From a checkpoint of a small transformer trained on Wikipedia.
Size: width 256, MLP 704 SwiGLU, vocabulary 4828, 9.13M parameters.
Architecture: RMSNorm before each block, rotary positions, no biases in attention or MLP.
Each number is 128 + 24 x the weight over its row's rms, rounded and kept within 0 to 255. Layers, rows and columns count from 0. Numbers have three digits each. The size before them is the row's rms in percent of the matrix's.

# q: layer 4 attention query, 256x256, rms 0.0994, rows 138-191,202-255, columns 64-127
# k: layer 4 attention key, 128x256, rms 0.0969, rows 74-127, columns 64-127
# v: layer 4 attention value, 128x256, rms 0.123, rows 64-76, columns 64-127
# o: layer 4 attention output (transposed), 256x256, rms 0.316, rows 128-140,192-203, columns 64-127
q138 105:108116111135122126149096131122143096128120120168079111132122153127103134154133136096107125144109123104095101105158142119121134129191128109143128154095105169111081149122143133125128141175114123
q202 103:095136158135110168100170129162192134144186130102118148120138150173128132087121145106178121158101150154153139145145148171143111078120119121153074151163117101159117116115152131108132129114147118
k74 102:135120164122086146105115130164121136127142135121131075108109144127161077128118185159105164134134175112151091104096149128113141140125130132155134133110113149093137160125126112131150095105132107
q139 110:140160120147118144120142129146130095141140131114098103147124102091114154157113137070125115183125136143115146110118123134124149125186132115146167138127114136131154137107149134102077172109113096
q203 096:126137142122135164129175124103122115132076081148093147143078082144118134193128120108121107134116166110141151099155148118137150104135076127100129108143115129089117109094132170124127102155126136
k75 113:110088134116128070134083129109142174124113141119135134140178135110192099143124154156110137113127063115118132135110139117130134113130109136122170154120146119168133161134143093113090055116145148
q140 112:125132130146144094128100126131109107112113110111145156076119132138155121142114176143135072081117141122140166102073129109113073114143107108131171116083134098195137097128135106138121115110150119
q204 100:093159131132110108109079172125120115124073168140157096092149131130149101137145146178138116082135157128145139138089115088125040153093117183145145159112123132145141109107138096131116182110139113
k76 110:105114125098149105124097108148111118099169111133149193138131156098127174136121152123064119113088077170119101115176127150150125122129114123114132128128137179125167088141106143111091166124133135
q141 104:102128101131134132157116129112143107130180152113109147128140165147106109140151177126093125138128093111107135156121094098151132165078069110122144157135103161196175113089093062085115139111115081
q205 095:199103139148137123141135147110138148104123115071095112115123109074174116123106079161125079132121099146092134125109145093134160172087125150129139130121111102164155103111174125133133085076136072
k77 107:111123092107096097144097133111140131091111122136138151107118133129136118147102127145121153098118120152151129138125111157152117089113130133121142123097122125146135125159124148148088129112145193
q142 109:120157099100114123142103123134123139117136089144134129143111136143197162149105115127143123104154161148165121130114142110133139169107170115097131119103172122152145111118118108134145100105164069
q206 098:127148155093145124143126151119095140158124152137117180133122103150155123080149148072102160097104121174116124089139108126153115118145144113109135140113123170130075114116076109172108102126143148
k78 104:130120135134134151134126103156167125134042116123147139140114145091126133123128111155130132151140129117150139147126142105130119129159153115140111123157092114061091131113162168123140123143095144
q143 114:118136161107095133129115137130135124170139125123170097130161122130183151142142090135136163103128115153148109100151132127161158121132123119115115159134130127074112107151148189122078130155121145
q207 104:120125126107116094083101161144168118120155121115164131111181126133079153140142110155154172123140148117089087140128101114124136139121109084128119165120115119129165163124152132090103121152138120
k79 102:096121141183119150149168133128144119090164129090149130141096105138145126144110117107105099127096167118099152143156145156107134100154095144088119088148138108160145155083158078106134125135135140
q144 122:150131079107110136113120130126113150071137130112152089130125099127146121135152188143149162142126152134130107126092117116147085126109157122134156131109129154145128106095176154137093126098126129
q208 098:116138143110156145111123132130145192063107140106135133087144104095103121125170162153133124094120137138135164140104092107132133170093095123100161162114170129117123140120145118112151113143123161
k80 105:133114127140110138139163142172159127152102128124099110136127179103114106139142134157119138120112152119127142126114131115152122120121155109124145114153109122123095130107145140143146115119121132
q145 119:098129150124099089139127051126122100085133124154124120090129162155116122134126170136094129141102117116120182154079126114100128097137097100142145182106137151116158111141149116154107131107146095
q209 089:120172178092077167096146113138135137085147132167140098107103136135131114126150161096123141136101100156084134122110108133123074172113156113120181159106100136152154100067139109129112148116109132
k81 137:106134137125116069132138118101119134100102133148132103079120117180128109119146121125117123099084118158106124110098132125134069115161123133133146123080133138141153137111154107123162124171167103
q146 113:139116098109120109161093140113114103143120133128158147145164183150070116126102194116096106150142107132119099118118120090145089114103154132156118131101137089136145106090108121112130165127134139
q210 100:147139081134115106142077174120086093100130138130124095134139181144088103141140128156114113173124113110088090123120145137122135113130099164150122132145153143112094106091087137143104157146104166
k82 108:119142146148135120109117134146128127131165147140099090111088137099156091132151091130139128121083128134161133131110141132124080131108110155135119113092171160115116119148138152114078127130123107
q147 127:142118109113115094104120137116151098155068192121136137157118139143115117122126129069123129098099091150116123114169140126103124113129117125127119137187149099151132114154085064126058137111153179
q211 085:141109101079151079138122136110091174095132124114105161135142141104124110103126095138142118130107111182119156151138090107120119119113116129112148091148156136134103096195155144164093110146129124
k83 096:136147156161130130165119136107157107161123126143144104128114133115125116174092133181110121117161175140109176111138143164152145170104097129160133125124145128156111159154114154086145107116155083
q148 114:159142129161159132131127151132105119125162177073126090108112093153146147182143167181111127107108152176188161171111086123084140118152149107142159150127100122119124124117147175110135152122102123
q212 093:142097111182136115121151155152158109136156143132122100127124166123129167129105167127092084115105155130137103163138119129140113120158159161108148158141141142117104158108147151149135179120112103
k84 109:154113118111131092130146187084091137113137132124148123149118113126177155115122125103187189143163153112109134182155190133100107107153167124157114113140151113134084163130123121146128129092123130
q149 112:111182151150085116179137128138129136127146135112139129099125161162124182095094147112112128133092102127116121129102104102127112121133146116145119152140127106142142137132149165147118074126152115
q213 086:066144142141176109137120090150131144149150119165111114097142126149141117158107104098145123132095112164103159162141122110149135160144139162129120144120098151108126130107115137136203108142119139
k85 120:173122122140157120106169152102147110145105178104138100144134135108162112107111086162138137132162130108108134135148133160153179107104143117134091118119153094131107152127131139104126131108124115
q150 116:130149136170098089116095113108199122122127141146122128104129100100084141107095126071120099112105114136104136099174146129128119138093135161122059101116177115123124179152123162129114170115115132
q214 103:130139122109105115114108145136148063146113120115128062111152119134119150125125169135101123134102131098126111138149088139109098101114165122142139128154120152095151142113145124134130082131138144
k86 107:121121150128139110112115150167131164144126108162134097135090076072132121173135112126154102145116151118129128083127123138151149109146162162134107121120132160153152147156136139058104139151092095
q151 113:152067150098102115125147116115126117151075126082158160140101102101119173098083135112140093091139177158146141128166118122113130131107136122122112122102175101155156120142140166109162137125125137
q215 097:093120121162151105102164113106088152135134122125152159074106101114143156101143123104112124098142121161136097118156178142099113155121141140073153143121123154124106155094126147113141101125130088
k87 102:130160129137125126132094163113122133114111108101116158173137138136131155102113107166109096111127113089134155082099138097112166115129089122101169144112105124161137151098106138119133108150128096
q152 114:161108150130153115106128133149167140077121162124093183120116099176138097120159113094147164102127130132122111107122108147155133128102104155098132142126124131121125134139096147113123113093124129
q216 102:129141139159124099151118184139152146118082125157148207088123057126127139199143101115135116108111156111120121113130094137123114149120147108150130112126114171127107126088142126131171147122096132
k88 110:132127129130123152145148081130161161167145154124138033160158151155188119146112161119153123185128087130140086130117158091114165143115109175152126182135113120144138162095108067110138133117152142
q153 123:143120126115103094159097104093128080137099120085094158109158136124157125113123151095136105109130142124135164131110158110132174143103118091166077121097131090165158128130135135107152124122133105
q217 096:086111114167123153124184149093130113127106136112147169107137067097111094133146067090118088095129129142138104105131118148085142122146129114139121132125137151094153146125111118126136131143112116
k89 112:092111103138144125129113155122085151105125123161091081134082147144099160131128149086105111102148105147101137129112109105144119141046090083136126140165129151185160115168109106119159141149109148
q154 127:088176106126154098143129151102133170129104110148129159115132130143151083102127153110120124139144148129173162109127115123114141113140103142140095103100174160176104124133113083099119107106139110
q218 100:082160112129109151107124161101108149107151138127137134111159169127123097142139130134134116116112137119082138108132134165135123120100105126109107143147108162094132114128173115162167124116157128
k90 111:105127125139145183145107141125117151138104150142086124128154154172133128142104172139110148128152140134131146137133116140095128086111124109110126150127116100121132178166141148107120096126129170
q155 127:151104176115129147154204131133175090135142170144089151141116182151146131121128147120141149154103116122091126114155097134130129113137115099133137165167121110116116118121167135150127136127118151
q219 098:135116180115156162106139127151134116131115135139148092123108128160123102152120112131144138135129145162127163123139063134097118095105135105150112172157160092143144105144138138150110108133149105
k91 109:117131125127143085120106121139193093110144169151124113138119150183148133142149097090113170112096095135092094121124129142104131116081150119139099115149163155090107117136126099110153118167148107
q156 114:096129145132148132092112150080147166135129142136067133121095122143150108125117136097140082088139163114183173090125111140144160107127118141174108078112132100122099179106156091083161112176145122
q220 101:174131088107158062132111112132067128154162124121110103110149070133124125169095124099156146117138144119098123161103129110126141145111133159144103140126156121153120120172086112095098106126115134
k92 107:120161151139125151166165092127136117121121110154129124165107136148157142107127171117125108145108136101119136187125127119118119147072105119107135163109124119117150129116103145086094136114141128
q157 127:095122180129122157075143159135163124157088112150114084156126117132142103102153103140127116137126114124138132077126109124104124128125128127136093155143112110109113132079071129134095136109138133
q221 090:130153114203098141111114147097101137131152139138099123172145114113114116101111160108159115120083126137191130084119103109147132141144117153124107149117127136202116128123172112105129069130146106
k93 111:122121113121121098150130121144109128132109121113134120132162139137125111120105148132131180180143108135136098151139145129129124126133121133127129151096122142126143133112110133099142160127132087
q158 125:132171141127118141119099141106101129126126131103142114124075141133151113122139102150112099132117140136104106160138116121060129116131168138124123194125109163143130131129139185123147122158094095
q222 095:097131164124125111110121121133103153115142096106161091139132140120097093131110148128133100175116120104078128124137147108104117065110145149174103131159125142157136117096116156128076113110167139
k94 108:150148186070105113099069133111148117099127129153102163082141118098146129155153128143138139124118089129130111145126139140154100069109099098128181137102118114122160134162133123102118160110138139
q159 127:123145122138113135140111128125138105156121142117142150156128130113141123143075137118163126141140116103120162126158140123135129150100098128125093162137136129103102119122157124157129187137105109
q223 093:134094152168100119117124093129155127140089140125119096131113136099115107128129109172143113121165144121143167144136167115135151119096131154111128130169142126142145159226188133129103146119110144
k95 113:125166107139150154114107116118125123101198125140149114117111136118136121108147103127134144142114115138134089150151130117090106157122124137153109122112175126147149125142093120117132137149153167
q160 073:132086176148150150171138145122140125128094093084115142146148109107106144200134072152123156153117143141112131124100157098185108134173125142178140093134170086118103111114146118133159184074135127
q224 123:130088106107160115117114131151148129107121104153134146124173098117101086118110111115129091154132094115127114142118120163097113079120165119154142114139145140167122159108093141150124141142113145
k96 079:095180134132145132094141085142127165130168157085167095092125179171159175156133152127130133137130116150116153129143144133135180146134121155116146130100120128142155123135132114136135110100167145
q161 082:160165056105161128119126117109159153162138087128143147107109160078166115064043123098112150106125080130165163121132104162137131121119104119112140138085099107124168104119099144146114064151147110
q225 097:131127108100132124103152151113142163127124096154129137083146096109172087084105114136141110114089107162149128123111103154171122124145138162064142118137107145133135178064124168122160091122132138
k97 082:141142118111146133132125110133131123135149135157122153141136093138123149130160137146122100117113099117098097130134156129103164106131160142183143123134104146165081157186141156111155126151150132
q162 085:110135095110107092122101177159132132141067165132117124142123150147140132130134145121134130124153111146097083127179082141133144129142109130117123129142131127131134115157137107148175136167132098
q226 100:144159109150142106134090156133087126122085132094134134174137120171085138156119132139118131121156131109161126152140129109121115110111108102153098116157145126147181126158103100159088146156135123
k98 082:131085081106171109103082121105109091144115123131100119155079116138170121117113143122121152150158141119120109139145165184099085099118147147175122127125169166175130151158177123143131115107087142
q163 093:103128123133127102146135167111142095121116158161126087121136140162034129114110178114156090143163120130144138123103134107123124126105135110127101124112156146160141116147118108149094123143121122
q227 073:086123102126181107133157134169123147149135125186159136123146104106092096116115128097144130158163132148180179106127179125144133151144187115118126105141190125131096146096145169130098152131109134
k99 082:134133119125113115135145080080135129120145086086150103107127150086118107153127112162104119130146104082118116110131109156126161098119135112141117146125121104166147167130099118092127147138135090
q164 092:102088118127097120110109137161131112133082187152075129164117150176125111163151147118125175145132113143136125154170092117168191128111098162146107164160169132151120120137134139138139147125144157
q228 098:156136074139157109100132069101067140112112088120127122156091108140136098167139124150105194130129136128116114132136142118123150107121144155100144142161150121164130161151105171152137121115117149
k100 089:137093102116151115141130156122144112120148086100158137113114115128110166113130101129149126130167137128162106150104167127138063098136176108163109100112181155110094131116140108148094178183115104
q165 100:101141160163122132154155134123124119092129100137178121129173155141092090097133128112145108130161164140169149116079108149104109136147147120131151157141149117139125158080173118128120166153112098
q229 079:088127126119146137110099138154174162072110135145170130119096112119138093124170142142171129113138106100154139127087164134157182121102136127125114130121109145118154152114121192138111128153133139
k101 091:158125105145152075149161105121130115180116135085130119096123108124112154138096110119105124146141073123110148154102181119148148115118113123122079147103109157125106137161085121128143155148115130
q166 091:116099099117077116092125165137100160175152184149119108129111125130125130130134067102107136138114096132089090152182102167149151111112121112109128133174096132140146148129148138146171097139144166
q230 093:142120115126149119142133135090142144151123119143115128126125170189154154136111079138128132124160114116095141145138103126163166121176142101132095133180094115106121166141138143167127131123148145
k102 091:161108150102105103147117104143127125148110108140128145120108115137165144113141165109148205135142145121096112110127129127152077137128149126144162098106137072154074119093164115120134105091105147
q167 095:149099170161097140177146134111162074150172101173128141119071095134118137123134128084125096133112139129128166155162153150117114140141174115110108118176127130110120173149058140137144143117104127
q231 094:143124119136147081113142128149117090140151094118160149118140148129173115165105116129182174148122103085139129162089162141148106094132133097109104115131122103152138128111149120105167099125127132
k103 091:151106099134119096147107148165142121194134129103106094146153115116139142179149157174129133101126127140173090152125124118144160114117139143122144111143112172115100132106162144133108118102120108
q168 109:092129158133150150132122140103112146129143141122121078121181200128101120114127151133143117187130101074156118147113116111105135091146077099147143154100136094132100138145107121167153156151140120
q232 100:089142158132126194135138121126158124115090131139104100132105157140132141128124110123150102117131142132178151105126101120137132077142131141136094102133148106115131103154136142175091114113151101
k104 104:122123084083146120114109136123157147111106133177135121129120092153143159093095095159151155110138142159132106151114157156131128092120149136127160117116120114172116156143124134115143138129159145
q169 100:163123125141068088156080111119116127152117134110117160094139136105195148144152115127143165138104112119105150130115111156139156138107132122153127149116158166138145109101114113110115071155170097
q233 103:159106117110094025122113129143109155143167124090168103103127121114147114143142111127141141132096113166131130134095120137148138136158149122134120114110128159116134148113106158158148114134124131
k105 108:121154131132146134105167144113116113121158108141151159110144110161116137065128113115130141118126150134192112114108122121113095115158093122130116150132142143093140136118138124158108157109123147
q170 107:153143119107124142129129150113119109173161141130123123139116147083131079102168159087158134101117123093155117166126118122133105095070133150172107131142143100158141109169092117129146109122141131
q234 094:123134118112107085169104116161123109151143161122130069114151139131146125119095169102128117124117103163150147140119126084110131139089094126162170119114111152128118080122116109107122117104121076
k106 098:119118105094152164101088111102152152103173094164097124110083122155159120186188102151115102128107162142116111093158141149119111160132145162106101160112143148117165166135122091154102081165124119
q171 113:133152136137153101118117103148096113091129116083149124135167106129116155117126144169107104127143128124115182149111104129094148139130087092139163114125159151169146102115100176109105099072160139
q235 095:151168157086078138114129137139130122120122097145133124140161112132138147144155130183136120117125140126111164156120124170135124120099112112165110152114143146166139098104121108056177150106134146
k107 105:137121109140130141134112120054105183136071149187143183117100118152137103146113152095097122119145167169141126142174133110089119144141148115100134143144133121163146175175157145173142148137137109
q172 088:116153127145128152116126145124109100150090143109100173119148116111176117121113136120155146118125152127110180130100168100122091150083089146125137075109115166165125128132086106131170098119096126
q236 099:142138088138158176127112123096094158077065138110105140085101147071123073147116147107088159148141141149120091107112129110084103172144134113097118138087144166156132118126097127132149124124109153
k108 106:165123081113132113091106167144092122120133129151128138141155142147156165161104139164163156117171154085154157150141158134125162099120146142142111090118148126099120123134136114127080130104136089
q173 115:141133148102097103105108086114144131081106168094115097101141096114143124112134159143099106107129176118129149137110140111132151176136135146099173134056154161085139122136081110099101103110159083
q237 113:134175170069124136140136113153125104111130160107107108115121090115125124133157115134110114157133147116108114157126113096079140151134150116108134122079174172102130080141133109123198133130146141
k109 102:098156102166121139127106112121108166118120111117149090143100145123075088158137121111135146175093113158124111147122088127104116120111132138143117160128105112148129127096187060115123136139186141
q174 101:131121157127148144171143150148138135141111145078086102165124108144114130135147123096162153142148118140091107120176090123149193141144150140136142194148128085087139152081129112115093151169137120
q238 100:139153158128117173159150159134130123102111100123091141148154094119110150132124092125171118110135149123182112103182137114157159130118109145112140131161091122132098151096156129143156102144103131
k110 117:163136116140150125112117167153130140120102128124156092175140146138173148111130151174137129166181167084147166156122136094090146098114162104160104146105126091153118084179140112154152106100120091
q175 109:075168146107089091159110101136136104167175175146121144127147150126111114152094118168152123101107122134178171128123138130088169113123142131159103141106140127161151129125142117112144138103134074
q239 095:142150116145140084127114097087096114179110122156103144130142137135171113120108108158117169121136159087109091154102145089120136161112103140131104099106122150125159116143131112152126153086171092
k111 105:132135113117111140196091110135143157110170117153158114081094131182115097122145159107128132140108077165171124135155121145091124163114143097137155168121122114139120133156119132144168141091122147
q176 131:127111147102140123137156139145131129152117127139108131134156135117114117120113076141146149145168102131089101083171148146138162125131124086144072148149095138103087139118091159137121138159124122
q240 094:149122163146143154110140140139103106156145071173110153138143092108141174123158099130129128138148149139096146099147118168149168144135125105110136074098086103106129140158126103105128146133134129
k112 131:155106132124133134138144131165085093147106093103122116137124143103101112136124080143142150165175176114108125118171130130097132118108143115108072114175141102092065146130180143110103120135123144
q177 113:073132139140173136101090110109102114079112073098137097096115134070109066146136097096112096126153162106145180124093110095072168117156080119146157143117143153152119108108108073096132129137139105
q241 095:092143168118128090131112142099130112168114170167183087133099140161123124129098137127153127132123136125113088080134181119114118138117115139160100174117146104135086118094145119123144166114112127
k113 112:162120120101113119120146105162170077131135149119150090118131113083137106097124141111120119161172159157115147155128142156126202116097141166133102120133182142073111088132169129096139155117122143
q178 117:116154108130147146121110151094103133156180077154117126129131147130111141119116117166119137112148096135128132120112174087119094155088134122115164177100130165118128117082113129155137165139162083
q242 102:106173151132140116121138119118114105117072171096103152107130145126104114133143122145121089097152172139161109105187127096118143103087132124112147131124128132127143146141118103073128134149136099
k114 105:114129131185087177135087147115132152163108151121083100147104135119113156139062140128151149132156188101154161104148138163136132119173083104132107129126126113158119141096143122077137124161075096
q179 117:088123138115123052099169119113148127153102153158153090124146118138071167120153154091141132132134139154147164123150175127119083077173143121112119117112126121072108108120151097169111121132098146
q243 091:159136133088138158171132104148158087132168148125202124119094132106090104174127158091138139116112138131130152133145122140099109119119120075117128113143142132171135124095146137098163119125116143
k115 114:060136143176139132168128103102113112085114161149126139109160161169157119121084079112141165160106113125123126071150155165140133101120120136141074108130134163115097139179136133110124139141181155
q180 116:113140168131107155130151143154129099172145109143121136140125169139083138120126111138161131125125153133135144131095106139168136132080150112139071126165149135116156130195151148150135156140095143
q244 098:129131119136111113094169131106159080088186119128130127149100119134144135133125128118177140153111183120144156144140134147118144124150164134118093093147136155129112142143125161093109133150123068
k116 110:121108098126179102151121128145131119122117142169143124133107120146120150147119135105139123092133143106155120148154099158151133135114138146167120110142181108140138115112147124149145123109133160
q181 112:135079093113073095140108104112127146160138138150120131111138110119164176107141122120091151079135136099135108130139116114152176143114137131143119158118112131094112114136165112126112101093162076
q245 100:164093171144081187158135133124141158132120134111125107136075140133164132141100127114157110153146137084114095134150168146083162123140157165135090144128123098113132176149151101116098140062153155
k117 105:152156155119123144105138191176128119139086169116142141141129144123122077141153083082118128144091152177077170097135113105128160127165106128136134105131121072087122110142074115092148092153107156
q182 109:146126155139151137135174128139154103058150150157092134155142131125098118133122150130113143134105132085152105117156106127107178139150160144171152154125136129181118141123135145100080113097149104
q246 101:101130096150208122125098151088102136097080132138107144133125101117103117078107082097152147151121161105149166111141114116113078132133093091123107103121110167186101133150119150137147112131117111
k118 110:095169169124110165133132127126161135158134109137130172124118147157164101135117166149137182145149156165156154131119087105154125153124141169091166119101120112129158124102155155117137121138129138
q183 109:106108132139144123112121100164137104120132141143107143138141102161129125120136135155151145149099108162136137132129106130127103083147121154139148128091114153097117080155130133132116158111137128
q247 101:104110097136134143068141156136136139147112162110154078095119122105099143076136110079104128120121102172115127188122112115156117149107127115125142112110117094120108092104102076156117159096132166
k119 102:121127147111168123110125150113118139128136150136088109161125117133109126119122146163157069091149155128125095085125129132131098106104105111133097056169165121131117157132124131113140126140098111
q184 132:152150168111137102111170133105112158091104152105134128135137121129126128112163118148124117088123095124100057134147123141166078118115134135138119171101089141168108108097140157121134120173123107
q248 088:134103110099091131109166090105151177122136132160114084151135137157135144103115128148110116086106123151122129147105096178125116076125082119139107097148087145127131106128139203084081141116144138
k120 120:166147134155134109135135128112106101113101115085134109123157108099114115095142126098172177096100110132131090160076089107101116103103162137158125097104127130118118127126148104073180099124142113
q185 116:130119124118115156119127093087128179127091115113090151111123123130118098082109093128123156139122117154126146116107106146110168124157195102116193118118117133146130121142140107133149115141097061
q249 098:109163156126095134170134168123096162139169127118093109104146086111095159097136120160117116097156114102124155101135132095124144098112110129129077113094144129175149146140099133128126109135145107
k121 105:120129104094135157127085151164142134104142149160097159141121106100159076080121158151138143182114169090112163130107131109112150113113147126145133105119130116091126135110133164119127140161118140
q186 114:147114156106112137130136152102130099132136151121076142141192141145133128138122111121133144137106120141148081117132130107086085137157120114126140121089158125137162100170101146117181102123124164
q250 094:132115133115118152125159156139116157110120151150125097131117173138123133085120115121114159118112087123167083110128155140096113124171093153140117133129110119102122155082150159100116117126150100
k122 107:167115129134151128159107107107140104130135127152163083113163112120161142150137148148140133096099134127128115110135181133158174104125153134111116130159131143206103128141109109146157103169101125
q187 114:142114145152140118135195136107106091097137120118119093161126134195159114105097133144103138155103117100134118147153086146138108155112132110106145146114155164145113144109123131122112082110114162
q251 095:120096162088132126144119139118114128118188183170142086104124121122122172151129166094108129169113190084173137123160138162178110110098140092119150110099105120132097135172115136164105152126127134
k123 102:137118118174125104112122113132113131136072149149142155134108122148179122168117093149131137102155117154137158142061161131158097109146129090118114094119114170127135117157106126138131114158129089
q188 121:128131083146147115203103125115158179165111108100093122135143154136138156097121137093103090104123087102155109103132157103128129157118127105177126111118096111111163115143150124104168135141143157
q252 094:124148119131148157110084101072125142130098116124142144128120155109124130109095132139126119119157190112166139151145151119092097169112126127168111103123119161136161142097098101099114167117157112
k124 107:129155112147085150113118107124106089177137109154140129151098114148139186094137077112146106113152130104092115101128144108156129133108109132162152100152117105119155096157114086132103132148129153
q189 127:110139112090109142110143095127139160147138090161125174125104114106148113129116092144100060118148155149138141123120170146141209151079112127111162127112132132149143141138132136118127138115095113
q253 096:141101166118112165150158128123146102153126094161092159157114087104109110102135124125109100160094146126135149141141097118129146126124146126087126156097103132150152159114106147136120137143113145
k125 113:151097117126100142144081138137113171122086145135116079137144112168158146127153175126136107120141116058166128128128148118094168181156128138114152138135162139099109137124090138095118141099127105
q190 123:099178130105166162145120125144123158124135146154132097126105122138117054139159215133157114133129157132127148104099062122104139161140144105173120121122111151134088121108127116108154080143129127
q254 113:150143122128133121128125151114114149128100160103120150102119099129100139113187156124107138124111118144131118095136083129099143147163141117114124166112091105094120168140113112170141108139092138
k126 115:166117131139119129096105172120157174128088135139118102125101106139147137144105130143132161142173152102159111162119127157130131114156118167101135100137147132133137157140137129123103111108126100
q191 116:138097120207109084136118133151081144106115106102131162114156138139183109126126057105126122137140133120165127109057116069108146114140123133078119162115158116122131114152087143138141123121116096
q255 089:129110131131134120086124147161149114161127155102110139121098171121124124123069065138126102128105149116093084112121143114143157122167146117105091137152119125161137127107122147165114151119135118
k127 100:100133110151121158084102141129117129132119153158154129114132125106157131143152144125089120118141132144161133110147119121108127180096119128146126077133107133126109099151123109136135124058185104
v64 101:150164123138123140132107125148107152137119076124132174129110113112157125188174120165144173114137113174159128126134128152167106141174149163154133112139131136150160101161142119109111132104152147
o128 100:120155124124113137172119101153119128153086124146120135138130114127151143160132158087165127128091128160088154132116097175118116078126089140167093133092147156127117124132139106161155153146102126
o192 098:150140135115153164139122086122107147135117115086142101127151097137143124144143161154098090108129114160124134132124140141104152183113097083112114095144167089101137104129110129093141117123121147
v65 104:145149092138095143115141140131091114135121124163109142117136102169125092149136081103126144098098153156128128155107172136103134111174139144110126145090184152157107110123156173097112122074082139
o129 113:146103134137131143146148138133158077099117134150056118168139144110199101111097091149113125148119160128150148140122098136118107108137092114102109143140119156144134143134144142136109134113115085
o193 092:141164112162100128080116115063115159107100123120108120104133130120099147150117107109175164126145123103134125137089129109134132124084141154194136147120145110187159108119077131143132174119160122
v66 103:148135055150098131164095144110077131137179138080102095144098137178135126091114105087135159126123083096088143116127143098094116141127137180104101133164132105149159163147115110135126119130131159
o130 106:148111140165125134159075115137150117156171136141120139159122127136166136109122131132090098119137130141084156074146130112121150094128135182116105097130156120166153171123115129138117125120163088
o194 103:120152131080103123135129183188123070096096129121104088085099121151100134108164154105139080131144174144096115160111093149150142131154132081171125117115102137120087096091150126152161161142095151
v67 100:103130145132093100137125145164138118128166129140062134096151147135119132120143121111148151120138092092102140149103091150116153169170105080133123125136168159137166144130142117187160088116160145
o131 104:084119179129103154136142131180091096126151092123122140148113138169133130144158152136065157140133104158120127105142107096100141151159127152115129150085117110116156166135130157137098141144157141
o195 090:149112133140125089152129103139130147134100184091117107130143126101145131125129100124158132121087089085075110148120134118128163114147127111120085142130124121125094129111126097140156151111127115
v68 104:108075148185112187125141119158111136148119150160097073128146154125143121203103149140156118084128142107118158117125100145144169129108117119099155110124093153103115126141130153093130134127179145
o132 107:177143179121133140112119153113153121158109137105149119121158161126097159130102175156146131127150150120111163142071144123099088110158114147170118148114135102075124125087098163116138110183134108
o196 097:141112117124119128119126102161156127130172072116106119136135091129175098078114165126111141121134089129139135142153120139137112151104128132097160131146093046149129125123138081128134148102142160
v69 102:140139150113089150121142095129135116154142156118132148103103136081104128117150151130148147164161159126124130086092094141099143155130097090117159132105149127104169123081090132083115082114145137
o133 102:124116129096062061116141159129162112123182111115094186125124101147105134122094153080095120138110102133118098103150160107102165128141149105121145140125124106109134182105115111150140144136096125
o197 093:105178111131124162165130105144135114173088099111146163138134177076120150122158137129127151121113142144132131140135104116129098126158113129158120130151112125101136105118142112099153177176133131
v70 097:123112126146140105113131126116142150140128170126138123098139161103100108119168107108148111098157122133142143160119126141136128078106131106048096134148117127130154125121117096082111095153118071
o134 097:088168136078107135167156150156140121118134123130140101107166148138126100139113201100116044133150147093106091095159127158128142146117155123144134108081154098115103137121137141132115107128174134
o198 098:148134129138143125138117088131118118135081134108100142146128159142114118151101115146146168122131147110144147120103130106092081144156123144122140125106102122133115093127125107130119133103123110
v71 092:156144140128158159118157159182132088146104086092157101107171134137120111134125125141105157112140116134116105095139131147166134112146130131116122171124135118142129138076102130114113128128123132
o135 094:108147135159147149109111118101133146146107131179094149113087141135102068133145130160098109141125127119152129131129094124105129110157102112108127132106093172106137139127147099145157141157120077
o199 093:155110128135123174085112118110113137141105111086177101128151149166152165112136095143116113118165140129125171111120109150112134107089119128140102101137132125110147114112152159151121101106157106
v72 100:147156107123143137141161145085122128151133110144093105125132103125134108135156106149141142116130109137118102078163129143093108111176153129099122139097162136152086175140137124164115133139176084
o136 095:145162158147145129109129127129128104113113116126134161082154115164090075142165106161089077163148120174105143110138094138128149127122160126077116132153134139114117098133141199092143153175119109
o200 097:151109123141083103160078129121113103142110148141140135097137124144155133149135115138114120125097164107144122124094146159129070124131160164171112154126150151133125145147111093143104087099165112
v73 092:168145102122136144110127144136117116144107099094122149092156137096113166117131147116108128128144155155165149117117136118155067099144136092098111132124114110149129104130128127183105117116138131
o137 096:121137131117133116096131151148145148112125112127157101085131084172144083159127134143097140125154153138120131112112140135145119100068133146146083196107124130083146078140144169140168110099135137
o201 088:113090137139105166133126128139132081130121149150133159126164110172140137125142109104157154158085143102085165153153113150134130099137132137116147136136149086143104132121093131094104139139089152
v74 103:144146138147172126092151130193112120111147133149107111153157155137143113163140134133129111139130135127189108120098142107141095113135149139148129136121109093133130127112161113123123118109118130
o138 103:109115136123111112136165156165158089146115132125115195085137162109051105167102094119101109133150110130083101102114116137137113147098098091109110088147146127168170147125134124127137127108097158
o202 102:127071131139132139109127067159105142119170090144094118157166133104121122098156133114152160104147082133103104131155113145096150191134126142146186116076137126129125115142121156174119141123135137
v75 105:137134130180128077115117109175128132130101131151137094171152130133147098163180095099124145142114127143110113122108118115158083156145142155107118165150086124103091129130106100141088142120101132
o139 112:092105113144109109132068116115121103155164137114121039153105123164131101141155091170093132115138133090100162101093112136108139137114129144132102140131115171131165140128151149132150128145100141
o203 092:138123143125131121114125120168122133112095118132160165140136101130146158123149128086075171126135138111163083123163115143153143111128134124114151108133130119143135125092145112105118135105173109
v76 097:106124131111117146129145104166161088139146110134147164145121127139093117082063121176137127148111152112141128115119107197131154155140089117122108155122150151132107119118117132147121110142139163
o140 095:158111079131114100114164103096128098117122110109133140145163102136142149118122148126160182143122104159125124189135156108160208165136168085145131105127093131123128144117124108133107176109109119